From a checkpoint of a small transformer trained on Wikipedia: a variant of Muon for these matrices.
Each number is 128 + 32 x the weight over its row's rms, rounded and kept within 0 to 255. Layers, rows and columns count from 0. Numbers have three digits each. The size before them is the row's rms in percent of the matrix's.

# layer 9 attention key, 256x256, rms 0.103, rows 160-255, columns 128-255
107:078179137097107114124111070119109129123170154089083075109110054089175139132147157148133142111125130097156108163084153076117091113161108100095118137107184147119180117141147159110169146126084127163112147120148141058110105117110109161145145114068130143179154128110081115147172084134102145123113170136168072154064123141106139150200127075133154150106148141139105225120139108153066098125064
093:101130180118111146082146138133090091155109181163149099143115111132120137140150069089121088106170180137185127113123161161182134068136176127091133189125137119179114094120090136148142118121132078136109156138063164099075135131112124066134071098151140155064125087143131119109051116088136158105148220126095130121174168136116187123144123117154128155123171111069145168123132087132143082106196
102:079105105130142103132153116108060111131111146096126179173118171130070084060137101105083160200096119131103170117148135118098123151091090079106085118190062133146094162186129203094110099092117116160162072124152108132105149162125029116111083178092154113152161147146123102116119110075067132092161144157107113125139129117185131096204190113171116141157168160194114176099073109141121132112137
107:173116144107098084132137139130140143061160102134083137096135136093081169154128113178111147123102101117091139167099114094162077114099136129085129134161174150167164125137115175186082177137154054125154147057111091151115132141101131158107158184111210183142166091113185068171099115086099118093114125149138139137136193131157155075117110159204160179086131138133124064135151119118142166090160
113:121144086120147152121101096131179137138124175152151159105165077143143065152169129160079128167142138076130089101123095164142152175101102153147153167117162129111178102151165117154169119151111113108100076108104190130198121123084194093167174199123198083143139169118156110151179128147116094159094129150150102136114123107100186170108153112073091067160138110183184090179131158111186097119150
100:125176086089149136183096081108155157093062154106141123096169178147128108111180107166138130111130101185121126096139136168174096123115155047153135164148152153136166220039177144159177156120080096149117201168148115147131141043107114159142103064152107122116132126121128153100140116115143091139115114161162138102140136169187103072124102115148106098080126106117112094141184115127163139126112
103:115044111183096172180076117144109159142104127155148088071091156128115117103127125096159096131123132136134191108185077116088060175169124095129122069105122064070145131177147114109055109158125151110093172081113101123116076158085162134172127117106159107156102135174126135147155141097112086112066093127166174231155108150107140157125143096114144119131174113084175157157110119114134083155172
107:168156187127121141066118105137177126090180103118111150122130158120132157056087204083160167076118137152100150158159128158117156161118170139152153133124066154102189157115105111101175160137117109125101112159096172077126123141116106112085108131191136133120119124143104103099134109093175134183095162153125149132184135094127151115109100153179121186112123138135124090080165082139089121163138
098:132101128108083090130146102084081190129099102196127095085071065169111091139121141117149125165106121162142130091140095140112191097089121108134135136139121115109124147168091096168085160124168109104124131124139132104164116062107137152121088095129105073188152103086116117120123142158105117110144106113118130138151099146159136121115153086071114131132118108122051098132145123124111127068116
107:145106120085113145082129119075136136139161112163177061101106079101096115154124101186102152163130086138151173126109169149123195149166099140078113077141076148157103165083168202143139138136136114136161157134140076159078135136125111155100126116122121192117139165141135151143129156055094109110079110078114082131196220139108069112173104154079168137114136150074112093166084151108171149138116
102:155140096130137108117123125155150152109132109081153129124109103164096134086092156168153141149175192114130170112171061151060102164134050119136146156096128130118170103199159146086158166132097166129136125105120123138135103106211112191079161160172135162124118115151131140060113128108058156114188163097141157160131121100182167101166148118068084150067167109127109143168253128071138122122123
098:165141189074146119132155115157114067121177110102108136120158108141151184132115106173119110101149099112059123154223076110127153114120116089137106146180160119149135082125130149115161171033142151097107129109146121084139089125108135187174179083116159134122149183138128182125134136174136127195182141144146064076128171139123108132238079103088130110099139166074117106125148151117131082122119
103:068099153172139149087147127150160129078131125108110110079132147148175126173084149167086074122130094180133093115128191114185115113127045133119117057163180123114129158144137128111124126126090107146120122175161172090101146118082174140084075156107162118133159116107134153163086160141143111164082111122141136120160158075115200127165105147092174112080155132121116101063153157148062084115064
105:116143138178115103156175159107167168111117136104099090096143098143134157161057149125124125158129149139091202122172176112144122124175139133112125060079158071109161162176130129146141117139119126140090124211117160102110061106135140120175146151150183119099131076135143160132193112128106169134157145178153124096111113110172114136132158169159149130162125131128192193064156139141157103171093
107:126131082111152133106150115081142110130102112171082129094129144067059122076088138120127152121134088170097136148144060092120133080080096115142070109093122080123134144117162109129066081083161139084133152127182167108098074111111067124087098159153093139092141110219083118137144148118170123144139109092108113141143140101080140092121122142109103130180104143122113126162138169090147151183172
097:156129131131059165106174097127077116152093106086109093115158145154129115112101124111085096139171166089123113076130129158120159099132119136159113110089135145178149193150093133131152106184065137071080068138117090146124157190113135126092105154157090093146201084147115099094108104147109116179106068103107154136152172154154186104094125156133171137154102112054134157078146067193124147096142
114:189078159113134123144108206101121103139092149166112128150126053102168130130106136056151109179160159133143144112131139096111137162161116147154142159054088129111174102138186044098107124146099115154097190099111185083106126155173089096134180085097101158139177117097192134073162165162124121148123104162132147162132122088096140141114144067156200102172121084109150101169139147170124137120101
105:130125158148164118103130147126163081133103181172073145086100147182107190163136111145141104179159124043089110093164187131145102123134153164148123178143155122140152153123121085074102152130087136166073131113071103074131166122150085139125221110134109169115148095127097137121163091117098071112145105150176162138102092192119116113120162128110116127131111098156144091142208137165133108079083
104:092135142108151162143077103115094106180148116185119151113079094080108170066073052117120089173130090172157150165155053115145148108084099163109134104145121132174125108165112120175178129112122107163171181186132120151063185172115093147133143146111142097070135115104087137195157155100130115146089143099112147046131100085117107111158149121111143119155102102114123123119114086103165121185160
097:095102153177105133121175164127194156169121137174069123133105081103129151160180117095131114145127102102136127119100125109162106100071141060121125093109135203122132103079158125075124108149111112200110052099154155111108129115110165094113112129103082134197148171164075119120193141167083091116107084065134128135185111141119074157139069186111159140092160226071156099146141124143123091082087
090:166166110116133167127126154120133166085193154121164084091162136174187120109131156130152073133109145153170098114124114118109097174096090151139141082026132146151141076123107116123119154122166151156138117148175155127116108069133100103109148104125120118117076137065130134115162121180102081105126149173087088125152126132097103177095068158085118126146155099166162138135137140090108125089109
104:147099154128137077115132194096150118066084169138116067111105143153135141070142117133143096099129171155111052110134083171144133169094105093038094149088143122167096088165116096130192104158159087155107166097122143130123162154134121178115091108175073185161167153128160087129104161140148099153120138086166123193126114113173066128213108174138136158172118114179123112147145139087123130106173
104:115174088139129049120109130118108083178117077080237090134174096110158183121132115122122121102127127129150153158132153158154100096147075083093168112148063129091097081094087182114136131108179172159107130096178102121123144113071175157099125122078090145121091165138169136087138152075115129088137149099075144120115107136152080129096078196105138090087153139137096120154146168137113111148119
102:072156168135172172092186117186053101143128139148130164158111133120179147118118105146131099134143174121062195114137134144174138126109139175167132139101128132179114188183144120154120145163134110170080172143100161167117090072157072152192088172137165119120110127139138165118128152075156197155159126122119118130183176122181145060087116087150134084126114115126140156115165142126118147135120
097:164096144144171136229048077132120109105079136081098138104142075173158114138086118115120160130144111112149112131132126120184172126133103106185146107085097128100111194139137137112100104114105095195182211084156183092120164165134107141152109159174111127117133119137113073130201131127152132173131178137134120085132109104132089092118101145104122145122110097114148102127149167096091182109131
103:076083195156158127074111157135127120119109133104137125119117131125151086107053117111200113047129153117118141169046161156159157161099126136087116180135135192102170113159144078095133097136094041108144131122160133110141109121206071184156128166116198138138141146100157154130131098144138112139145104132133080107151145093087131073131109117168134131146135097130195154119127200129104171163168
103:091108182102131200051128096148079139093098057105139097140183073130137160094160120107085144116117117147128075137154145112129102144126131163135053080076085139127112106111136163138131125180132169096161108184106126056132117151068110144176149157158056194148149209165110117184077112104094153110110080086127101156096148096112072151144155145117143153149126161143159171097071156132131103089166
099:155156129125156144158063123209144106161145115124154115077129167141109136083145141205110150090120126096114107117125206154105094093082107105102119144123174151156125151046164066104162151116085130112108079164131118131114122117062127126075149121192105105172157084098168113173099110168152083138096128054161144092079110136126084129117110129086147179147140142117079128130098164158134138164157
103:143112079195134162126131163112146154048189147180117153140148082057110170147119161175106134170156139120147092099160121179161155135164122077086193123123100148197112110067165128197110141100099186146150110132147105171120144095129111154060119124158073192089177125137132085096073143159148121099125104122102084141099144099104214143137121138163125145178134113129117138058085176156127141115126
094:131137144128085163126098143195160159150150111151117140089109120122121099160108150153141094091109119136147129105124149130135162169166079100147154136125143102134069107191147156161121165095120145159188171134194082098082100114135167080150157069130137127147157146129120060168143157134105088066040114138106120119183140088160110152158112084152141156143142172081061145129127173064131129117126
097:187076169101120110166177103149162139149133197122148157099157121148159117142127086113131119137078183208055091120159183167092112125153125098104166144167123125118108089087173084156076115115160130100140124153087145160156167130194108143212150126083104110148101174162115122109144107109170082139126145091085074126095112150134140110072168106119122130144208141167117148164179102112123078078111
098:130142172142114153178149103090154116132121160144132111086125091145125090074146125107097155042124106178127088123050139117120180130074096162136098120076177099132111099119125127146089175120188072070125150123120154114161112130111062117127143112129172089075058104104134108113114125089074107122123092170136088098084089152123137099118083125148118151124172100097178134165169135113157141103156
073:163078106160120186125110130089164116145120117142157143164134103122123121130073114116109124112148179142077103176096130161094106092141138145197066138150150129162110148120176108114178135121159125187120116147093141117090113151177109130140130120149072148136140155136147074085180153126091147149151121177110134140117143114114078162110155057129139116141148129081160119075120175114148097140108
077:136202212140116092122125065115061123096149124116100145096137103146080104175173153150167165159128145099130125168142157092090085059131147106146135124164116098146113110112165099151146098174160160130109114099087147093162145149156081133172156150093093133144159072116179114133184116112110095130116158058139100110118125093135095108128147126129092117188100150125126120115114178130078120068140
071:141079158142134168119086076100207116093130150052163118157123121063117145143154038160134094098146122090116165123070087134122193175102134217156153168149097099107131170149160111123116169117113175133109118126175110103151115159128114131157132126119133109143071094073145141139145137095088092142164165162118145078105069169150151142143149149155160164111131184125127109100186137184151152137074
086:150164098135140163161141135163158114091082108107131080168133124171128134127090114155158128118127084143143077140175151122174095120135105068113143118085154166088148145123139144133170136140162136133182204139098153191148122109133149125058130140116112135101128093135111218132094143127150170141170134192087146148147185119178135153157068087098105099120149051113100110171123113121106152094172
088:093153155108130137119128119138112107136143097094130079137133105127121095173141171133125141158068183183143120097098205132087158043118083119108144145126150131112106131105141167112181132173204119132094176191089158122104146120186149174132102133191145090169146145084158116176076112133130179156131169137086117124145154062183091084155130068108116136119203093161128126163093166108176115131096
080:128112122124145188119087147114203187101193144109127097097115171076127129155115167133147146124097083101131129111112110133100125109143081091072098113138131170105092089113085097123072162101180082126161134145095099140139134123138060143141073158171121099124138171102157148187174095127135132117106124093105118129152095084101132095126161144131117079149107129123133098144112172113121128133156
088:131122090119162111133180096168114082146175127070191157151061141124113140150149154073115155151099157132110074091093166139141142094039118151137114068097140091209105171120141172130174157161170163131065130165100158150121130189200134167065124110177110099129113090105164109130100153125147180194120086134125193142129154126087082061126159051141137152101169116138118176128145151148163123085098
103:129078170124166085182134117145127111142102155178095133152148131156111108123163090132170093122131118108161128147143140134117138141169144136171141146070193070105125101130110087193077137128151127151124090123122132080159101149152162117148100132097129159087106158072171159153154121136158127127140143146098123098180136163062159180097136162100093133135117095176116085142204179158097120137107
092:137142184147140128127178103141064181184090133170183074102169132138078180133117106146123151148143111138156147116144179132096090167158123132165210119148175072174119124177118101156130154177105110147134156144087135129167052131157090101135173135125124100146113131095164114119210138126138125172144175101103144153119120167081127118117105148082091097132123099117114108166108192113064121176133
098:127169084163115083105072062057120118177106141104173113124153110093148115155128085095171128121093149092142167086132114073061159192167084096114144125137090110130155081064107161192119143106132118079112150104119166187118100134084154151134102060178089125106098107104173081173107174110121113139074102172161085120116135134152096189169173132110145173178173132117085156160137097103186111125139
097:083161206132122133158139132125061136141087179140159143109134181089135140139086127117129097116131154074131085158160198095089087100156128133177126153111194093136106163126090109157121128141162131114188135158100165103114175093142146109100144158123089173128097086119139111124158099076206144097145172156132151118154163190116186142157100176100106142077136106138102138136122059117089120101182
107:115112094100081140136132166196124139113181136100151125165099096149141143157085163149140132124137107119184117146154118255093119110131126147136113155085102109189110192108083062123143116144122121111194123169117161113115124157187065165137134115133125131104137147093094103132160136161098157161129151110166157179116144124146121088108108086092137053107143133096104108054136143130112134076108
100:066128106125092148182132139197131113124136119151157127153143174125116147143136129161201147150193105094087168128101163109092154195109099149147136120110105116097090127142108053155143144146184138132128106149120103100116141170135154106023085129160158198135152140105126147132132069097092178112092028185110122105082082102110162124127107112102121189183179156148153158137111154093077113124139
105:148110119166134087121087141150115096141169180114078193195126190104098158155095104149126065174094087109165125118123104145152148117091112103152120130145125147130114162095094142129170080134133180145055150094130111125139106106078143076145168119154104135217121161152120088093131139111204102127156183112111066125143186152079079087119120141126115099147147084132175179166131178137090178038082
096:114110124175183181060104153139193096169105143142118129107075205122132134045105090129067078122130112162125160162104116180107105164125079156155181090130145128126122128098193149116080140132175141130086158195147103048145158110110123116114176129148101147094126150147128124141136184060113105153131166086112104153096138169188085194065086108125107165159145064107088093135150145161109170192144
107:088182111131114104146151153164162153071160091105130157192090136138096148147183116123158125114112068112142160091119149127086130089127131112069134103122106162153194126057133118090137148111150097130145109108128084149086168134120150130121200127192159153120138128104170152129094106149163172136102125097063174153106086104100148116123093176180147162094154126193168080145117144169150138170133
071:188160147107135110141159134115130121163113161162137110142118091090099156106152133083159179136072115165121132099160147080145120079175109115110076156099106124088160112105124112128143164045099167070235114114113159159144117188138092149124084132041089152142081085150136147072111047153140154116145092109138115123143115117114095116094126152192123155153133175147179141142141144105141119129145
068:138087161049143165151151139114154110140131136099107115096158086083117133120164104148105141091142165117099091129050134133117154154092091140115117074192137101117080154143072060079119124100174089104056116116158113122113184087092129166124112125199104130161127174124117117130140180128122080136084146142151128057106115124058178130156108141106105122126171181149185093114113082120109128194080
083:109081072121121091150107225138106111149115145117108109076110089126098169177122126076138143090157079135070071139124112179153134140090134125119072148157114124146082147183110132128086064124119127133150153101147162179160135136054106109107208159133182171107134184163126126087115165112158084084126132112197132183113139201074129063074135135156091166127147132037185120088092154161163115123100
072:146182135106169207147174111184158152120136097095184149115085131112101092124180100131110155143108107128155101152114136140087108122122174143086135118092181113080145098106159124125143208114137120102146100147074134179122208031163077079104176120161113144089078115150097097153133070111135152088132062154081117085112143113135168136155171127127116142146115156179065126131181142098156130136177
089:158100107135126139090132113120196154098164169076178129090092144128115166118118054163118120139181128122132105132182118134094130172117124087046146145125068125132063163147134188107174171163140158151073149152104105182120110126084092138082152146191100141148113089126123116114193085148110095112110127121154097183134088166175126102164061159104133110138132134107067150085165177100141136132124
094:165048130141151125086166130132056138098151134243112077113124115105112210070141153131097107134168118048130149121106142108125131145129159119102164141140123117143151141169117051114098104106104186175140067080174050076103121171138182062095088095073118171151167159160196149130161115152061128094086166077083121125133098149074110077096101135139189114110084133122090090141146128197120146134108
104:154161117106146164142131099098203091127132144104158142155135081114157119146153115202097149092122099106169139111121094100089162150085121128095173168140125139076153136129201172101179156132105129097158144076125149128167168126164112162077099097158145143110104144106130117145130098147143158133152155166117057091102197096198176157199108108112097114126153092132102096141186152126169151159104
094:117136150137159144137147159174068135174113151176119123137144103110093113087135118103139128141160183092134132123127145191124155133140226118118150143080126124108178135115093065139123131190138146161107159115166109121104139116151123126143154151074147151172116146123096114127184074108122146087089156154103121117149112138179102117159150135080149145146115132140117100109154061150088127164140
095:163166195152173145115128088113146101105138151130141121177095199143153077137101109075178163159098147114104108141216149133080079090067112171117103169081171082164075103099149129167123155148202084111137155166124127159109124074193160160077140122143130102138108138138091157133047146135139215142110158152125155124141140114152139091110125153088111103148126112155118124110106125081145138153149
099:110132128111114074159110103158172143089118142118083197139166096113117086115189091104117106154095117104068164176150160188136094105135149096152143152115158092103141156132078062200094095096189096100167122138065123038147134172088139073115148131114140179089136098079139130128141142168122112090112125087121144087081127172126116109150136171087135172157113126178123089134100124179115142114143
105:142095124121097075164133126227112111165128157093196139111143138131159151135175152140093172085110136165122129126142124140128070147153140101135105090136177093153168124137135087168087141158119111168079136111161094057130193134152088156126120143118123151142133171127096087106180102089124084117111193135147122119145177143062139137068176209114189119104092185161126091082124160134098082155145
114:183117096114138113089160120105129130144134118157122121152146088176099123139113107148137134160113141173104122110154151067103151106089121199131103157117126122113129145138137131122128199108168121064090058145156178114157104113146101099076109096139021127152140115189115157115059115117158155136148096095138096075176131133117125145145146032148150107053168182088160138139155171125133105069108
099:150129148154158097120126068140065138125099122159129147174147126164120129092160155144137192098070149092149129135162160068099123065164148148129165080114174080170120110133109160142144083091131101137148136058136129087113120163080117102122101158152121090087133152127137116088123059156082098100169120094114197093133139116104143138165165112122171171173148168118118140156102110118122140089114
098:128126080090147143146083090074144119125147146112138096138114077142140082138122153116158142098095093131146091161085099160150106070135118136114103096058054161089150082136094133124125151059107154170136113152152072170121121148087147142099162101180085151122126099071110117157175125173112079125085108120137087172105085174132161111130166165147109178119114169141142146134079062187128113068151
107:117145163129167150169092109173090158099131090183095117082143148105172075110154112158118075116126042158144113113170131125117143093149157107106111112128109128078132183135167121179123113131091159094162178150104034103140109118111155060120087159158121146100178164142104119127107121128051117126098142177161123111087128131117142102121159146124136119123080104146144099116106108125092107075148
103:147090108168129103135135154143075070177076125213152132161098158139125127114130147168162158179125187139141126132121165137134120159170137156183148127098125123159169131074126099115144118125096129149099109114122143119177065134141181118124118116123119155132147138095120143160062135122090120153170171143112150071206140114097130149139142107155107110137113180136094131120131114143163159133104
108:114091116134117147175107158138181087193111126128132143124129147117094120157136172102096144071161094122147121133160132189130110086151153159145150126098131137107146108127060075164123135118232136116117076150099127107144090113134192174156116164151175084135138165088173116210115118133186195118122133136139085094121124084148199183170129191087130133135117099069147131121081141184128150100152
107:125104138127142048138118126111169136118109107132091141158094141186160123197146106151172093122135103134126097116121093056123148122163146140168122067063083160188114112137123174110059117118081177098130144127082129137116103140148179120131090153151095126132060122101133144179187212194088155134068183163172128152124149121189159142124120126121068148151165081087172131167162150108106110113073
113:083100167130174160094154150158140113102121071155127141146098112059129145161148140136143133145103104089144099126116126147114134126113103204171135139119082068138128109151207105170084092139110073059103123136122100113152155105087124092145129140174153117151067122080126120142052216143111127112150084108171178164077097141186138142115114227164140154140173106122148095155122072128079126123123
103:112146165169124120138202132130154091101108156146121173144190123117125172157128090069120147139102117194135176057082210122095152146206170108161106127181114172141180137119139126145184164114105189127149123132049110066132124104166044122148099127118105129152130146141158124118142101170154145136116185122128145143183166127130190114126125087077107098124100110119120170145130148174090120148192
103:116076098044134126120091134107099177158143103181162133142081153134140120163156052118128114142158103097147109131136121130192093164079060152126119145132123219142119127134161143131110075131128163075122097116091092185119122156097138171124096070152124145137127170129091127144111135128140161076152120174146142079162185151084145132101127110150196111120159194166075168080216086123138118135154
107:124151169108132121093142032179188218126089106138176095107146143074097204167109103138121175091100129133132112116140168101109153098149163115093111096149142123167122159155103112128180169151142123150175118087139129127099109162131134097128178097094126160118198106155079133146107088106112138152106170035127142162143120102142094142125125134178174105119180111147080114086071116131164139109112
110:183165148133133145111142183119143108170055080134111140179171142114131116045090125147099148128102176094120142137106128097114169110135101177182175178117171093126135094161197106046136179141107065096109192112123130173163097113143155099141107091120082120086161192090125143146089149146151144151107098143104045176141124146114154132142125124152121147135227094131162119151144102094111157177114
112:172100117128136168097127139182112101123078086147152155112144121122193084123128134125159136149096143139128134126165163112213132155160153164125116138100098108123161042107124125107164152084157109189137120075128124152132144095153181130133047175052191119108175120172125174121065150137049137099088132132093102148136160115141094138096054137140151163116119096125089125143129102155088159161147
105:112129178111131152164152098094107193113129089139176086072095172154131116154134125074080148120090148194104060135105142173177123075110073153116117142121092118137123163082102162140186152127142103181115147132133069128096155188129159126145133162135183142139154185154141096184097141079107135164181098103092161200147132120107144101147159142125140098144125078141093220149101104178142052162129
107:180103130116139143116121130119137100094103150155093139101117119113111155114167067120165127134110205192142198158143133169099122112090154080204137104163132121095132076153138139165138160188123108165111128168179102133088102091078153096116135187179090123164097131170180086185106177180089124124118068125172131089074107161046148113153083165123106163113118086079105129118182152153112095076162
100:120133083079131157099136110136083169148178141107121134103082142161139088177171131118092115106131108061137081089111166163088109191107083109070116177136132132145137103147122143156053086102098115185095100098112148090134132087149084102114100121098118145105119156051120100151144147085109161210065171134100154072131106152117112127134083100133141145137113097125153144122147159112122169125064
110:069155140093141157131151107098128139085187141083148127123129147151106143194147076091090129081167151099110150174177100143122133082122215119145108147162128133131132123143108141120123122179115173131111117170137111077136112130104116082153126100100156139087076112131094091086066119122135090108166168147106169121114112151136165061190130122127142187095096143140144168114078185122122119152124
104:107098080122108136118072123138093125116111112118190127091157192037112111178073119168139166092122151170118096121208140117139110152165127112100164113151116179110090105176106146130119166118213086148118084137167131137111087089102131133127126123152069142095093144102127193128121128077144064068087146133152130135156129124139195186108156166140169149112132140113123137156076152126122150132134
113:084109168078076091134167163143152152143131146130111139111123101148069112128145162140104123147053144131141104176110172241140142177118147159088179157086071154109129151126066118176140103139142165138127126113069121078128105149126055170104128129133105147128115069129110120153164067188098170074150116094146184128152110131142120163153128191100138103103173113159156106068105081163102180101112
109:128033126110092154097110132157083131141139115126133115148087145115100173129141079193113121108125091111147096148104174137159159123153151142171162147129177085121128148142110121137077158182114137141152147109161094162127183147155185106077137082220097158161107160070159100065158112169079144088160111114064105101208091147157106138128158041122160130132127158113130136224132095129109122155068
101:098124112067111105125138051151101134167175078128117181115089122134187142136127122156134138102177180138110137131091088134191149111082065094177119098160167102188161109159074142180144142124149118159138119147185067153134100113113188148052125131097074153127184125216125099036126149085122144074113049160157124150137125084145110156143097125176125187192158154095160172106094169094076114112150
105:111187169132119183124144126155144146186127170104197168147142119122122145179093154128159141120179159173161201093191134163115148126090102158127142101118088176108162120113148109131136126143083071120190113115137134187127091125157149155112098148102161176145185105149124134110072156164100093119148175106143092156108105130115141107137102083112117139071106111151087097197193112139140182147042
113:129082143119071146154054148182135149117164134139141102071151076092138108067154135104089119096165070168137114092133189136102105078127114108135181096156107159124150091169104147171151108126113163152158140091132100110140152143142133232131110139164104099151137121182131146168145084198116097096147137081133161105138066135169121094118124215120119117135086112162147122106133121151154167196146
107:096124108076136156102187199116179127152148141096185138085121083171163200068090156193127108176133102180127158144144197122094141108164087148149165179144162121156107201110183122151147128086103088112127122152092164101126182139155117102153145113171175104087071143149096084091187058070155104151075162114088149181110095136167162124163049145165149107113127118175142124073128119150120147124122
105:153137149123131111095113120085162130127117104048196138106161201173145159086146131133113128145145146114119180154131095129172138120175147139182056121145156145205105142050137149143107108151097109154144063127155083189144167111095120124133160143132114175139114061150154162105158163065164204156156091100148135148133145151101103172188113086167150078125126103121142191128121157122147085097142
105:105153156080104162157131137141122159122039146137152102124120124165118114132085133109115050107094135094136170109167170076109105089201116072111207107074076132086154125093085152168133105111129102121109117107138130144171101118146139093186173127140152140111163097148167104126144088144142091136113119168069158139128090169136106126081129146049091128142102131070125105135154130130068142103163
099:182162090163168080084155127125154152113178114179127184098109143113143138146179076151165081132115111149062125208123096124162161145081147147137082165073115111033121145133201137118142130115122130154166123185156101189091127188093159123164111161163087151121102091073199128153070210173113107103118135117176133062111120121106096126108111081125149115109151120136076086112077182122143120107124
105:135163155128195154092140052105189147096130097177093154140094142065108189108089189148115203085174104126122123166130156162112117101148117217118139110164060107160128146137108153105120107080112136130089108147108103125073111130165126146113141122161107080124150099120140115156105114197146145108115111133058115144099082126138085125129083150109119143151124159150071152115123162208141067150124
109:165159124128136118055162124141110134069114145138146052099148170139182121107153123152113157118125170089153163171128157124106128094179135146119126134102157163118076100088129137149137105138150114124152121131139091118139158082156138142086165151133116110169125099131072135140192142147154202186138155107124160063075118174128113111139167191125071062096112126129108098161173163123124099193113
110:125125175147179088141114143078121148074139078126115131115108120120120124168152161140149124133049138181074120146122122067115109088096081107106114164144181183118077161132144120115093118199177128090073108121086158181145177099110146112081098172182118134115096172070149190128104141146162144151135138156106173100108128129117129169152157118109110102082146119136132099134095142108143104056112
109:117122148134111094124151144138111187140116173173180113137020204128169145054099149125131168162135138116138133113143126093143157128180144092138114111129108109147145094158176116203176160082158145149077146134146156055154169146165094076133148130089109157094132077079115140107121157142090119106142104162153074162203163137085116165113138129085110114146103167116132103115112083157102156158196
103:133167169132106099161144182083122106120136138124110151101131077154130108171178063126156152202093112129113180114110181112153161045127139138101145103126156112119103100085153128098164137151139156135122107197121117142133182093106092151113123126156112113163108078163140174099137148132102178187138148175129112131105168083100137140131104112127124134067181148161171124169102092131160162185125
108:133142132099057170132143101146071137174130171124177156187168137180143182121082180094118141119096227166106089193088184114137152081170115160188187140124166110178136117144151178138150167163152081116039166135144191169126128101156100166106086106100098129110128130147119169098107095131123134113140086149169122116151175130142102188130092166112119123102121118148157111151148092146127106119128
110:149116132138112148145116181130140101182151112147078127075101181096097100094095124143096160107126145191094121152126175144167192130135114176166166109153120101121130092104084045150098123137124099207087142083136131131134177168125160109118146126122184148151109122074074128115136078147083133082154143106117216100175171184109154125120102120106121120129108125085117096136124131172169116193151
104:186097200159162146136178089071089138118131096167079069115136164127145141097175069171124100127098145105159148112120191076095061173136116073155144135156128183083180119114077187143167132098080118155155125149093106122119152152093137139171125109142135122163115126133108087081155135139118194111162134161133177145114129145102121108130145153221098121153108167188171087118147152147161106146122
100:130134069079139192120105123201083167156081143082119139166141117079110080038146118125124115148097125116168170107156118138169144163144094182134135169040155083097094121162151171093110114143094142161096117112168083170128120118117113150154115120114119197125129155141153141145138149121100079126233082098130121169136136085109142176167093122077113109158104198160142155118079122155158117149121
101:064120128153142143174083178164059154157133106139117154127151083120089162143132117050138114185188152239130111089149108150117129106070171117127110123126197123175087126195145102122121162091130138125077161143102126157135161130134091124116148161158086077172134102136168154153096127108151162175130129197169143128186118096107116138147202106128077107100201105132140137102089145145146132074123